Each number is 500 + 50 x the weight over its row's rms, rounded and kept within 0 to 999. Layers, rows and columns count from 0. Numbers have three digits each. The size before them is the row's rms in percent of the matrix's.

# layer 2 MLP down (transposed), 768x192, rms 0.0656, rows 278-350, columns 0-95
120:561472504610465574558472626417550483441480512569432489555443482449522472512562497550570536521475440513493516511539475491430467522357464449588443549499456467553487532383529577380368503434477559500519544518544455462566531491541545527561536507562494401495496535512432445470465516525450405488
124:548501645490435512536612471553502520439572443571543470466510429472551538460568462509563429522499448544541485470584564483464528447384585506482522482434465506568484550495534541551569535537463441468602465445466557488536562484548560500571472555496596468516510548430466479474501477554462511566
123:497507532640526443502409500520599451574594443418507458559533517484631528545497533589529419420526462470530420479533409470555510457445593492436606436540496537470523509505490448453487479439578487500533503587517453550413483500435466586432479437563538515452400508488499544436465505554486525464
018:523546436542494484487536394558499460514541529504500494540513489580421559485520504510421443479532418558551519573380577527377465496643466570464456479469422467506439544557492405539433467441558467440415473517540476539524517471440481499485490534436491496580641487553527493503568545476564555477
133:441482617451491542535459552474456468576466519551524504526404494531534400529509520440532533550446530573541525574486506518541467551476498473473555642555552482505559566500514466503499519415470528561536508472463341455463420511447414495436575559453454489503528499474543469565603542495514461461
069:521490453442482508484526401563514615443482455499502405585506508549515579566525473529438562523557533446423435485533508539482486422549378551456490416433499556540608491502417551476535462414512535548416508513453532496408579515527384477406537548509493474511531453562452451528500491439412464519
016:450547513505561429515425449526458379517531550523518473565591523528484484547385453476528504481535543519473535522398521558459535455512411472436497467479526476528493516492534484470503525379505470414393385601385499536473528519525466434491454622523533582612559457524519484540514516540516445469
030:480475522397501539460582484535575490461519491439482440459579521486425464439454508470377492460501533472550425555474535508450451540606550556482468448495495531484571532531438620575452460447415515564478550534553531498489482558419573504495532499502515577457494628548501520502503522445537655565
069:524540490480482544443455533567477539435490485425491451575648467485492435438573519462429478541478440543514463528487521560489470474595653527471440456557555465511562523562541577512458507469470454559442548399540558445369524375403535504532564537440471511488472516508536516527565478467560537488
128:510514554442409446431641507505534552562434467462500562452509449458523513449506523624564448500541595483411490484543544519444467480499508550514432534484481488456453483455457487526539515557447543524546479419527472539478562486519603441492593445567471518507484544436524455541403485491412462491
175:410448568528444540479504509529399546571423574450430463525492466506521476559546541432467522496602507459528442535553536499423650555508491418562523534450469539507461491563453564499560510449538552448503522502469440448422551526514505515618466499560554546478400538477587550487605525604544550388
083:500487600576500515514564478532455528512505439502561558541532563497490466598440579538519450583486543536411483431478516543443460514488520536519546461525582523475414576455475387449524545362603533586471498476359454418417529449518459418483481515590493454486422517553493490514458546490431511512
114:485508496549531489483478573492417547429597500496457583460492462480525406555469456521458498546530483504524495491545412468473570567493495511580585525392550428426472486457495507617460510543420513431524484542509413400536463475455526435560555461500521544514482536470449482404459476518490439513
033:570531500551463448565449457531442548458545500578447507598487504519577459540534498451570454577483473452443555445534513547526543396505460466566514528485520520457490460509424506443416504559547489449524472458490523486505553470553437515446469510532612458596523500427481433385532497447531256440
120:516553523433426477535489584483510513502503561507545380457404431543554495516451512513537605381426535495578482570523527515491493511475450508441481446589466612502444495479463468502427480498506458527505563532558450550535546483490571663451524519419574465544524522534433499577548501528371469443
042:448474577464488537391544466563508534489487433539543564485514552441507450495458577497528590495502492382434422543591432492499511493509509403502465512530559489509460468529510625519488552482448407456523513546511565421558464499516511520507563483546495470481594584560514523376525560497555482544
077:475523500479561421485492459360456458539404507544491505517525503521483468502457455460451536549468506506438450432445593427478500416439545495479480536587473518528518496483465507445518470411446524536461494499545515453539566487475393524548542488411453358505388506480425546535478343527521459506
138:512422530458429575496477579517487501573592519517473554571431454483592492602510511397551617479456455466484506517602493511526480556524587540555582564399425541558503560473483483585489494448496483419507534536433483530496560456493561450464414659488549423521409415463476506519515513572510536410
141:503496490496542619498512557493460466598517482483485467457308516508451545492452422560580576516493468546570591499450545494479475433558495591516384533538404524518581508384470525480418446422498559530417577569511419525548429522518451554512453560496540546481577525514452519502490547538569534535
130:497580497410509576508474494442538505504531550464530492388293425444545520490551488565504451510537532513376506535484560494490506531477470535488462538554501613441527540477458500523408434433583476517468640555553490545556562542512483509503487447598546561464471505524541501511502469602592529429
113:520473589514462480506523521434417463523423517545512606469551542524499493452481459511475595552464489502496494515455450521491509561445526448541498560559437440491533534556580524513530525505603567507426493548465496509490568580500555442540515464454499460478465572561437513480589488499484512500
137:466545524465525428520604519476485465521589482421486454457582545518458356521524566455394534529455421513464541501462512431481558493483499519662535563507584497469498504493496505457461456432421528479562507498490442484456413442513526414505506434486492594493514483450504525468506513493389584438
117:456508519582583528493451483433492539496484498458508525502481457490488512359443524554442480488511417471470517341456494507544475468496539480580450591499515547362465527435503493503527490454590460543565495605586571476427507545541507538438485564418525485504496467512499559419515498498602511518
177:558594575541478488493520485436510513547573439511441511499490512465520469540509527474539563553560487537516582477483538321492547522506481438494481479513509556452500481488487614450573404586545593487440506496516504587521543524578433505509513468448532481416453544521506496385492530510494404476
037:493536466418519505564452395468457632542525460547509466503585463566544552458584547545464453481452429505473540503500514445554437538493498594399609468502472471454531488494562506481512541487593520424513475533573476448552406532483601484480507492553481492508475601526453572514417458419478391436
074:446421556420526479440493510490497583478509545493521550467538519636514479539458606543594456581491534501521488453510534499431486573465523492460468488592546555407493562487437401539511542536600533534479479497494529429453482558387563587506445550536574457647550557554516434437518542407457385537
098:528535515459583460489464507404496504549532487511477414420574486460488437631449549488389514459459445463572452556543468491594573431472519556556545529543499539479559430439512468470413478558477528560425543517442458513578453526454499536465462462498546463557503454588382457522504540502551429482
140:448469544528572606527461496452447498621460483547515533542336514515506464517433393471492587541510475493475501542471597511575527456420660596478482533477486523491488539539532509507472552501470559467539455660455469509530454429490479474547463576421547479408492551441568549483544491527597465486
044:438554487489488503501494482530511624534522471440482506547520576567470567465556538500562492582479436539523581506524436513461479602500546468484516468493534518412432413507563457462532514506555451528523534497491449499509472472544546522501531495538543443468546572551464451511540507509524438481
104:502453571484631575484480412434512619420493478411403527532572519440577522527515480510550518542555553491463487551572419496570557583503489540520541527523572521539519536459421448470551551482464525449562423406496519506563467435589526415444536516582506411513402547413553493551500412460521481478
046:502472539438481482516549432539496569472577474470490409586554541498549472508487446465515532510506476477550470492573525508439417499579557500484516507468535489390634506493477494421394499353456466529547507482457562471511500475516593494502467500556472445454607493565452495481562561495468538469
022:446447489510443529459405600521459459564506569513472408491490431548589499447460472561546413516444494556509469529391523467468553443460534459555481454438428540466573456559537517565436496479491400573494545513471585499566549413476498515489381505504424537554543479500543432496539520510389517472
023:537507504537505429554503490418600439446473501455441492507455446499556485428520519483481493524576437527471519474550562530586490435580471446535516576404484547520404436492611474543431555531502450436472520465467445635457545452445515468439462559510617490516520471480564480436562375481506413464
108:561480505465467515536561537573488573547489421517495521554467587604483462591484513473445437509469496516480457575543481527555435566560524600504506500467582521461416603484574479532520485520464488484568494472527544584541494494483516497547481500520583528551533435512388440485476526545537459558
096:529501470451407423523488471562550540480506562403499455515619431495498430460506450500534403593464441515479474519441512541458446441494523524529448535538495522509543516519494537510538581497512487481606388534495490442428552449517562519489499510579557588390449550480601527449500514536477541523
061:530530510544454555504436519492541539499514559500536442516531581575497379494477461566547508595445397494527562559442531475475482553525541455475439535476605509514474451522468492500596517515472563510595498450425532522451469438462468524543440523474483529495494501459472514340562408513463497500
127:484478442588509473479495517512529500579488392564520569496466432480527514550461612573532511644421546419446497521602597462521512510529466465527532523424611611447480501523432434504515467550508479549393435644611517498447455503412524452563503523487619637552548449465484437515559577459563511479
107:530454546531601487499467472528410456495548465499521480546530541525452487478519482535494531577568405510378447489403522444523474478525433535550495460439480496409533533481530456628484388451552488509480557531508519520408500523590576456415506447501438484467521440509556482475480454513496520574
048:521461474397413466556601407433594452464519545502509430495589533475459489477465503444499609472520399499474521470539533503422459525471531553503477505450463585520489504610467486532426449456428499537511565550513518468554581461432511473513470495498465547465493610505511517428499602498499549568
159:434511499409506501501509518442513461587439475507459476556427517540463462513489490477558584508477523491563513499481576544548561502480525540498428480468507538513465465514406435472587571467507543442495430638465435439467461462429488422559553636419484474509519514455592540554616563521483517469
103:560563499522509529632489443440623487481466443410493492409451501458423439375493520531589507572565454524502545589527516400561451442414548510537444526409605437453523497525442512481566422434489581495436499429535542515527504455486527492548510375591488465485483472451451569507491462560421412503
107:429481436545529490525488518573518539581514447484439524448577461453498499613510602570476484527501533502543449467493491485603507491435405521475470476538605511606550448498464526573574381531561501498460501549488466489538408471531568488509501426583494583471500531475464594489539443468499430378
142:479463524420530452458472509471398431556475506485557466524502511504458562421410564443483474505452478447560485528532474454457464526452579475574445535426448456516525562509510502519535486609499365505590471522510520468512473509460511584505571520487444463626449456514558397572511548566460474424
107:528514531531425537493498420480498544526399432563506471589465560501417464430475543520439525503513593557495435455616493554576451455519549526438463495563612489483441486578512430508534473426464443557542472427510537479412525528516471481532492484505500437564569510478498540555555596527431592474
106:511502520486510499500544488494563526486569611500494529372482470528515551621550419537489496438536477522450456531560552493426424611558477538436521440522455557562462491419457490577434470459553495536508515620482517451595527594467582477484472467435534454498595514433531511447571604478438454439
087:393648434437513536427432520541499588553562528599305547473537493496502426387470473466440565494519559549479475478518492492589519521525455587486467442547508549507545537456410584498482462514473506472409533522491546512538384498455521543429605496501490491443499472514536499529456439489503492407
106:405521493516549447520518522445482477513442572464586472530461456628621399511494461429494518567482563525548542561457519471561494570472525500476537490545540520487506525503559574613548547480489461495510489542470473389474505485410487411488495632416470463512473507429502492536551504412417489484
160:507475486480480435485487458548442423460468493576510432634433493559428389511570574492487556529453596507450484504510527491412476586529538483508483559478557444546460467454527472560559456524488482511514413481438478363383588407492449577456550511452479481505518431461473477517531478489470557501
135:428459581421469458440634512516457453606524456549451546523564494540484476482457453539516527539441471450491491527473502458480468481446488499500571554502517501473465558499552518448544498536489564403507533536477537478477582561547532444512469539560547531452506480630474538417546488556538560582
091:419482482508520519438502454480480497555478524423472517580580437522458524522464454536583523517491553466556475421474459566541607481480463499466545520508424461477492491507423536446580491487565598479510491428466434523458532534518425469565417448514485514513457535558564521430549519569438520533
102:473509519520502579506613442475572525518434458468576444400502452579439465462455511536468463519501541540490441493520448503546471447496516438522519524439563496432474495524480379498435565514580402531448562437539557554485466502408493501566467471455601505524596579585463487503511480474421513642
091:460514487554552448468491513533486470441468519490518535482465527539484530360486524507488445558438510470425462490588558431506482512463540630522518562555580509427485495496520475529514508711461554503590491478498503409485457531534464521531493533545498517582550563398520506506511497506596396471
119:517487537435473595452573381531564590464513515406526508477514509528421587520416503514453410559521580448539550493512418452571520513477471525535450555406491522490454490474454465500504498536531492487472486457545457596569560508540412552413545426487433472423493473538490531523527467593476389508
117:539551534526489454516484509513481442514460423459429564579530502410546493525509407545479459577534449515438516488540538495416507529535449607433508438555540515530552533497467521507586481428471563468495471496585492570405524463548508566501519431575603626468426600445500469448554526488458450519
067:447488470539469547521480546411552508511468409393543479519589535524449436423487431453444473531446500548488536451596498430492465499431502543467472608539615503457422484491516402481469506577533510483560552530459473488376417510419525531478480470432564479473537534521540494437522483526572467461
105:525478446496519538432483428512597404534479496505530485486511535418523452407494535572531473532485426483538528494537578556501550432444464632529491591492517481443517523505407470492616489528535476475561447465493519501556482514472457412532472537442417457577521496545517461511461559568456449519
113:426466565576468548480475499423472473587519510518561507493547537507532536539467513491529516535481537458501547464419506447498605463586533459537647582494504566484452559593434506506461540440498544454504578559617447519479573425543440517580572515581570539494414542524481518528561496554499568480
122:575485478442512499550478487547359553502429575530544496501453558595452496481565509441564596565512533533408481512503511555450460583448463490504481543486500462390510502532494398482491550390556515530535579553486408519467460521486523502452484496485389449547519456507515507570505498565431502520
152:496484600450532499572475508464489475574573592500492492589493533547479458576561570471588403590553510517497465575523507538568445611545453504419522534483575417448546474541488453501612560523579524504563513493588408477533514481537528490507539518530512459527456475454448549533490435577549500531
094:452545488514541462524601492494512446469435533556481464479445509506429507537524520467465488490494576518488513454506548506516485376602605435474537513485560470463561407477464445467513447458510462567418472524470543461574493503654466511534466495463499523434520482515455479502445461504517543385
114:549524481556497504505464499472543459489547420495527503534393534467580526412491422523598607472517573472424472492489539498422466612431444537504463571437427507491479489488455503525490516515499413479544599524541476497539592486558514477425536527536458458535555467504461400582471502443456570490
132:573523528554516438527496438532536533430459534475568505469529496460519537511571480560489463413554484497448480485507443554393492511497413417434541525508475575535464502477540490531584528503528462571505569475472459452457519504470590573556472422553486705584478496546552384513477543453408491522
023:470531382596567556495495577498561520528469580518525540508543498530531497453480541458504462572519520461513463596492470433455537484448524483453558521535451599447485515462523499388449487441540456416539477446548512446622471497567393464517508499536421481506506440471470554404489485572333476518
181:499499480483516570505539475527460497546502578530492497579452453574541497564510504531486526624538432534513502540474492533565501544509497538538488443504545535550549546507524559473518528497604495393505515596458434524434516470442538493426448514479452518459473480368616492523542524463572480372
014:564601491468456487603502440542545492449450473506481466559476488469508462494460473496535536441522360520498538473504542544583402439539527573458550554481524504535502472490624381469445459505415524519371446457375455476504629489489603543490494444426420498546440440455467612461603474463519499527
099:511451560373407521495426474529558515497555570475443525500556528508565519531469476451493515616392532578477450510480436432535423498472562441452515514500509566433504453420541533448642505482445457545567551584515460496522514538513452475440485477447491520443483560520500530433432451534549481394
072:419478548573513570486526494460516506408442576406509468545516424485528461515474569536444479460621531524523467473432511506520433449472565450494462551440569513552601477428534494454577403522458486511523510598571541485450508548385486530500460473496494528525463503415617499412531489503559560495
114:476531591486488444546554485457485463633391572533592504566494501518490513515500409519504576475457553382595486480542482449481527409550502498573522545466426464443552428534450445501502514445497527444569525492539550489470524500531528499489419514537547587553468538465446495562495489504531547465
033:514525465494576447468512431504536579425542495493523390530484428503511533493571505396472526507557488544481495506468459448495484533523587465468570496500486521436546487457572411474500562462491579391491446479426550506569532579460600489443457486537503520485523482500456555486494482454485460452
128:474520461513469554556522580377521492560424462524478468457405448411539485488534444467597563419461396491529472490534504500501384470526445541502471555501479519579533471419566458509433470421473546657468570511479388528495414539423498498451572612450472470518557404500451442481512532470527579458
116:558529511533487527516528497522512440523561507516554520469499465428547477472502452470451509679579484549464595463437398410480483513432494523552449581456382509489489523514530414582439533527497523455528533609534409504524529547550505422416467497523541451509511534458486532569534525451471554517
134:425544520391558541453591524632450488565512559439497460462358459469445529506523544543585487471529544598493554497426650498505486422542408503462442561612514540445641525482503488534465463505528558561483428463505483532504460523522520504561454462517535507439437527455521500440528443635566494494
126:506476530548492555595481550448488449448518365551516470508273535449523428494497451488574552503492439512487569474519590500420509494415513539536501500445468513559419566494544546460363499406394529524516559493548470510546487439467472530472520607565490451542524465504477485515464518522466551521
# layer 2 MLP up, 768x192, rms 0.088, rows 279-350, columns 0-95
116:487496439517489558504424444469438525594412601328542518547461545486435451522492507554430575544466484491477546516373427521593506456548499489492491506538505484480507488468478468407474457488447543489388563595532504525497463506521469560494615486487376500475433418549505512577460529458493588475
118:428474501603450429499435507570568531513522501465523462472537479490555534461475560506526384377552541490561465434479443523572478525579441483441594501412522470518589462490418470449538439385527520506578511544536473595430521482494463550483486380511560547428464490469522542469453446540465527490
026:461483554396417473550542575512460468380449475534542418460520514511472511525570427572555491509421431529481579451602500499495499551489459511537519536567566456461456518384510545444526496524433517534581497587570521482419488470583419462583479546496490531541479497499450491490519478503398488449
111:551514476521514540519546458528521518491496502542503540413686477441470549516512432535457470516567487473520528468507438465468477482480502489520521335421421474520443481473550492434497524532489495467421529466563603564568533533520561479582485413548502502484442477555475479464434518505495511478
086:484527531535523496510466576456501451523588544492495574411488463417450356431525529441547476508515430562553526487468462457535526457457612431542484489550520477512457435526513461463428546527513511486506510480618518448528467498437581477495450452484504479494440542495558590517507500556487567448
023:539453451457392570468519530534530492436402388435531431481510396504475532534538525499482467474501485572514548431550483435525461487480538431609505587553499470449476517486493595510452480609486477667544502508476558453528487481545610502559542439536442536414466557506491515492433461397446485510
040:549496462580517434531458527456451452509497560473463545547493499459562450546484432540530417527489476567395547522548466492484583497526505396530481539530511577527443423481510433486503513527589482476503464479452555498447410490564451472395511589537527467523514443485482443496473468503405346451
087:536456525485474493475523555498483544417522541540486518515489513470617522441520529578517574541499502542450540491576472484478515553474483434413507527527510611463495424574503473417432398466570602442519496434564513473569571464591517389478415468468532489532503517571523527450402504558510510535
124:629541424524438448476493541515552508526454601425462493507514473416484541472440535488498459526444506503523489476492531505534497456517502471430453423433427513424520502542463463554484430549480448530517431527520487585467464479589464539583528406521400455457570524509478434482465490517581459583
148:448414515537495493551460494491464496565387498478409505502532516482487533477519580482451524447556400522584374537479539501456654539512515462459533550443410528501462489554449489489505476504548501514443497479422485437497570516494457507569472506559500486500439517558601543455523570539498481386
104:507548472591504483434498549499561470484557406508554544486490475466514534429412558476383567535462522549510503481470523520542538464531432481587512480559533463509479509506438510522508608484429477529470432460537526410424467466505553537492458498464478508489415499508638577559442418516573563423
111:528478455470403541500457441523465518542457555537525496531498455581435568496567424501559491478474441513505510540581581426417410474510606556387497524561453440468552462496500496498452476504538411514525479501424557543531570465553468519509456365489424445437533462487418551498507497532546490484
041:441499537418405546376592577568490467433443442522548475471488459541407560422480562497542538496521488518496427530441402480512497579474460572480470493567490486487453515504601517476536407472449537468542525483485471511513561556498490504606444412488406480506453553541544573520509490492582577524
115:563496514449451470483474499496479583563467492467479510419512437438532472520458539530526550436537529482567381522512526478574473506480573609439498510666462539528515564488450426460473420593495437506420528551456551595530482511517530510531594415481399468664502489488525429538517511561482428503
056:540531451545507471582427489455488467499518563405448524493495458461564489488471365512485455511503456556541422512466505475520422415580555517550520476462379519451506445477489406505535515588524637479418539492546453573455464527514549434465445499430543527482452438483498507501518430457436494420
094:516461526536414593493463516639508521491597566476488478453497469502545506464531569540527503476448464498541551523501435563494499535556539534514509457409469511530515508554472496528479597556534450465517530492439474501445407507454535446472474542534575484519562477545554471456502645508481585488
123:460474480522448474519402512509503517588463462482434581605534480540431545479492546505432521385553513435537507439505459521610499506657508573451549529468472441545527452470515469482485475517436524451519496580510481573486519445509546458538455512430430551544396515501546496468515496455547550378
121:583497513514431486461511420510532611493556520549483522466676447480558466488483523408444505478471530527505437494481410485476556503411517366452559409448598486475453550575505454453581509555491426429498496477529635453505598436456508450473465421539508533540453501550617492481464456536447534528
123:586453502515494476602347449489522344533453533495517451590579544469460468456463516425484473459473481544490438537472441456505532496560538488501589546396480372528534555597511593467545563494464476438462473435443505514505521504446399476460587512536486464472512413571551494501471473469542499527
119:472447517523470467494524559499527526597554576487478458488565500506510526469441490500509527510429457529632589470444499459432520470537517503432535460600438545520520443451438478454539480517444447506433521487470610457486538455464566499623529545418547502519599539577499503504565568515545597501
117:602478528579466597526417476457524560467462476582459502568383503464538591464530437530553519428561562522564481520542566601447483487509541458341414450523398479494535456470494503464497603490524479419477525531488497571546583521450435623434510528517531394490480516576507441542522489497545474575
118:551474547497522487387488531481528513427423473512500510495576500450542539407482567546470475477425425509454527460519433524535493495563539486498564570394536520382530541560486464462525529431584448467513439569531517507442530495535402490423573505393492459554529445517537525504519540548543562518
157:645596541437453478512501470562524529573522456552515464499518473536508449502493562491573518504485536561518494453445515385611525378454521419501491388435436500460521492509464568471529474495576526528508508513553653559467605474541463462561558466456514401433520524535531533443380491504469439434
049:539483446591506550443527519455433404468528554486502543592446547498440466506409403474577434517557516452520356482493412551516467461516585479557490582573553557500573527542471553484478436570364506538488465459473627536406545524491401512533526473477492494595496379512595530473567567580511538539
095:531588379622445497575541542555552443555503474541464534484529502428574473454544504476488600469490473562515430534472517537531551474520444469531486536525562493548461461457507595458490516452453498504498528533481507530558525487564550400468528443469400510399425504568597471550461449575578611485
114:511515559515443574530541493529463531445486515429514510561509495505527465455491428436505540525534560502453558337499483519469426526494491425499507428423488470559511522587527562421479439413535471482519495506583490450467585487524533481482603516541467471409545567510511552515397480464362566511
115:503530524485390398487472513571538567456417529379468474562506509449535492479570590502510472477477568509518554527548445500487497502568414416520483531582547520521553547476501481572529414527484480473472468350538560453383523600549529592475509450491437486530515472644458416547464552446395581489
059:549514528544542486440510529413405430444519535549474532485508514474476424510515422521528475465528525460498384437561556483558562451444467592431462484573459496573630558518470546481402452491384543455464523468505547580479513493474445471471558527422470489512472466500540568503563527420514540546
108:483530454481423394460426571531495490505446511565552441420550471557508570465503531503519471442499451484443511490460514527434490502495545407528596553412406499484492493551515494548427553520549465533412586532477516513374562471470435388485477452438381472439527466526569548481480514387552522462
062:539522511510482469559506602479507450544549569450526497449512490464496439482415520623517430449549442524441535481502526505523517544469437495503372500516491536590489428458491575562514526632441434511592442502492525537454402480568429461470499497494464491490456566531520571466439497476465401464
031:526423544370389436608559411521474569475535452494569487505536421490333524516483559485475521459509461470533528453557491493476395606432496539502515519494599520466487457520434496471502484507424524532541444549470535444483454528480502402521546467427511509506476569526469555505396495505556483570
031:481508543446413565410544505528418437464458491609524467478501501532500516574531470515434550510465545457470426440452520452501493516437544508510492534569515479459574555573435514483531512455519500524577540468497580463495546593613535547580485475483409486482512494426409500538451594485523648532
114:530549458568417490493476506515474467554435503478481569483445436535512522448562547522505583564533438548452548487460550542519511450510434428466545465562485514514493461573315529535483526521582500526404497476451488487407453530594553466452591537483523532589543560500542438434538562549404449520
104:554554529509511554514489527538497516549557430620476501463470583434551576480527564512469603388524519552596486435533491460528535547475450492500451505437535433492479489527491422439453423518481487472507587451554535510583483487461442479507480493464417387550482493514507505554506477504535503524
082:461456491494505505404431571507463464610507445475515544418502434545544567538550598515513535449558567543585509414508493539504475515438504504483567506577565532476504477568487437492438469412587484473469530495552513434555503492455492525563571532478494513489480519573632534562518505471552516492
119:489537450509545530534530514495528490542493476508491486526569479481560537453465560533496475559438519449423480539561502531543579444565496482450489529448597590543483467557453381528521414509466486581353323531564531473444454532430557496578607462495490535545583410515471463557495537410534468482
111:483489532474531530438523467459542431455461551457526498490569386498345422478489481488520435498509436515591523542449469405568543339490448496455500515511595498471557532585491569413449578487510526533464476550581592494472489492510502423517545600542513501422486485605499518533484440543491503455
057:467521494652509518518450564599481515548410544501492516499535459468554486477502519410519456547512561503490542548436463465555571580479488454456528480588551492539510506463522538500469601497478520426572420461516505468554518491522465439478549568538502496463448402499481470473502450499359454386
128:490505402494548520472421480467466457586437490510469467485543489535426521450423462506515533451553520514562442426512534550529586534497517545492453416411424470440480447531370464417493550514494472530477460546440491514568526432485499388594575503449487507519504435442625514402484498518589487506
111:390456512474465506488503594553432588566514557482524446569505435571506539475502427404477531416404515528494439468502497474397500518570383545437443451560452518564498473448487450472448521502448442486478490533452439414449464508502484602517531552477473503498532553495568492444500563399496480547
110:556466439465427627462499451542522431457518519409512383560514562444583500386421395380514496513442434491498459496527508453459504459514567459553495520426393459504406512537515427483496545430538467480447485474478572555498547500531421511559517499527502542569498443492551482494492513478506542561
129:518516551375512448415448543497396419604406527504542490426550516558494554437423587459448433457471494470533473502548507520470491523494466532582537565402547423560581523471434481557540397557520433500569444504510519489450451522505535578571594446447472497601467431478523518604481540531437492399
106:463416502453526517485501582565426474514607514420481500420482493516569475536503471532591489489442382522568559495458496452449569519515481515526453513493439462539567491446488580456455543483491546411443548537514551563545449447440527496523491531472533466468385514563523487488424419524529483557
116:465455444468464521521540524549470486580454579553477521391531437568528535476553519603528388466560602564563385426508530525581490491584531489434461547524426461552655440497418539457461464374518439494448572521486532467520517536467553483583542538475541531492529449497559557494510448531525459556
100:586389536562482495600542457542432431405457483424545428511448468464484525502503533515526460493409371471553475521452495470456489426466515377489549505444477505537455481564496397435478523499483463504554495521495523502456575488475478443589437500494485485563522483464517478517460547519503585562
106:505498467580427556483484482511314457500541540514513508483593533546431515472520496480567493518493582507447566458519523455474483396412483561530526488497535344504528432528459442460526486484497598517528439494542551599496529546528464445558496445479521509492501549554521561471394556566623463545
138:547496492482397412496476434575454445498518547554563454580518441530486482372528586464490496472512545493486515544502554555450436497503507440470465575493465426560520433450487516536492498454554504531563435417454478433344594447530485517455537412529389460484528422509538518597490448579448466437
129:426493528442427409437559512587509491601526524491461484445593453516498553427432509520516508497476552469549475458519509469531474407500464523519515455578506469530553498526494544417576490586578507470512534507417565515447562495594578444559513556544512452424605468593537562485543467539503529556
098:557500507550445484523468494544516510456575503545484501424432522496499503423512568465465501505498404555525505611554565440513435484501555483505442457506521552572519542506543491535428503476377368492435534550563596492506427511492595529453544589536485449442553475482440454536427475427472520461
104:507550509516437458532470560539450497541585578525427509569500527444577503476515461469551598460517453532571545490489532496443560548487534532469470425577421514577515511429448621496498477463420529475560430551466544470493547455556552442458537523566368499450400491437567526518446531446537503421
099:570496502445383532552548498483457520545566527496480505485508492427523502513556510417460568463547513539516515467436465546524485485561512401449447490451392493560580526512464477478427449369519473522421521519576507568496505510427552477499521517458489475409418483583524490522468516476432583517
108:435515502497476442486387591477458432556526531535462502435507491389564457454605541447570596420469438542503460517481544513438530447489493474467571433570522507507504508592516527491481479511489526555436540538416581456428436547430535413543481534485547375542555562533559462516481529398544605456
111:480476474516505552476528515540466526525514570603573520398488466499521489498426611486567600439439506511537474492483493547573551514474552394665505507472422437457500502509476497458388539511568385500454597515510528497547471494497511405553488467428476321450438452523491528473417462511542551451
093:622575536499479515590491469542479445519521531527372487481486505499548552490554536438527524495531469565456443485490581568544515488533498496445473397538379349545571543579462537502482493363451560489535550502525488578560598489497452507518487479504380484466463453587544452520427574460478546531
111:489531542472462503543566520487364550516487480518542448481488503650480495549495491456552485454453551518476457488491468491513474530572524410471458395488481535502493505514541489510438456463487525518406579478553501544446501395476510575517545482482599497453534500546509596539463412397479566426
113:404432536487461502502505507512473468538366475525448510549568501449508586426439577480560423446517422515451480506532519439415545535491505503427543538498513448521624526424512478471466500494518525540442459429358506432533492539476517455457518453494530500445397499506501586453445511569546536458
114:465470526618524466413499457484581474410556476457485500486561417458568403488534443531469477499450502542549493481429473451541551401516519541505518438489495624663462481488493516515414499583427542453449477504501496473525523471440387494488554504569536531457491495547478442524540493455595510434
131:537536523485473445565496545492457464545547642475443526578539452506502544477523597473519464546577511503489464499531457544522404525589472450447568530488560389490638450488465495510602537485588590595514501486572451535514500540525485490477649429459437491568413453481484521502488478577565526525
110:526557443544549466446546506444501551462500467548381498429547387561373442409399397538478436503563528544528485508523496517496530513505495568500511511503561481603558452517439505534453518462421457481503559505475498433463447579523517479534481506567499510470537487462520606515589485555439558464
115:461526473526504458553471402530423528501416458483474487562527541521513505480399482610486454419600498522467409449461460541558527496542431526436558508453520457432508482478427510501531483527510467458481471475405642534455530484423554439465547487495456448548560434575591474510574466502549456447
125:545558522569574454449459421601479606394510524464542450455546446504486525456571538502502432406604478488469504504485481590452548501537460466403512476416535517565467450480477466498500523553516547482485444465513516558417530494461509551524504444554496529508517517435558457468400525517467433501
033:519511505459432521437452455462501450439561458516585482519487504440498409461471488515532490439521476505592519390516523486494413395599464563545466514508509453503538403505463397496522520544508538525423510572455439541391489530474539436475438572457493538446498485506532501590470590493619460483
139:583480491544527564522479482567499486605508557494393439519568399515536495502489530566429480518486361583584464506447478515549527566547497548575495488506532429563531515413522543438539587529506518440438435559495464528473499460447499490447489436459451493479470509422610485469508522393533444397
018:538494556490483556389502581502446563470435449572492492503541552560526472572463441572392494498460565449464555484484470473560516483495436616506524488444496459520528529463447617428530453467468504531585414500539499445485473536450404500566465538507466508437527499474446547500510541565582515562
103:502521460518498494440548441429485544487469472468516495402553518543465553480466553494529501377480404484545501477485432462473607451495511526517554429514501534527521470589445430529490558574557472520437448404523554461527517463514508489630603459571585516639569420519516513546570519488534484494
100:521568439428511462479517458531443464555497560536486501510551424451493445430498636555548500470568437530507556486513530512532537568492463459593539487481570493551550458528527377498515538507578457535469513549530579478435527463503464567509562494489474479563535428549395494573486478464497503465
118:435496513504538433510448522541558461551393430518426550538541450381466490401474544551522460464445476523508439494446439448500480479480565507438526508404514450549534386380501345459450505555423518441528532497443492479510446412489515499519535549536539542514467506456581532434494483554515483486
042:506491509501426558490477607439440400521454422476516584504525504538544421557504404595501477499512508466480416488538508473474471505521439554578419419405428512475460504526445578532540481534447489571456500535521462533385449562540450437512533510508449499521431482464494469460479545535505584512
111:548488526562511490440510495606482492493541602543564473437629526499473494457523538468434470485526572515500563432447485463487509476477373378442504454534501454463487532615476527446629535470526458346491450507517603477470542522494447484550424452529511486461487515554561497491475451524477429509
118:514590537445432434405547494504546502532496507458499512475555443603509438434491450486587467509508433605561535449466556468538546466483498461500411465413597528549526535520544540460479434463530506396450476487526607572493508465498511469481512509451542499496488509538595548524495442437526565469
126:517545380489572526512485492510541492414507582428441392481508450474441616436468507568427488429537553560449468424442526497545443474575366508511416535482548485470527395509374481480450408506506610536454484533491478556521481446500485515595499449568459508487520480486517495531537462570529419459
122:466491436490465505555455546467516485499410482568443473499457513545415531410424571528506453450460475527562472511573574490463524484568489538610526509546462474509547450410473444487415512488505519584485469427417474593499473473480546535488633546388412542431552481523518520511464520573557472431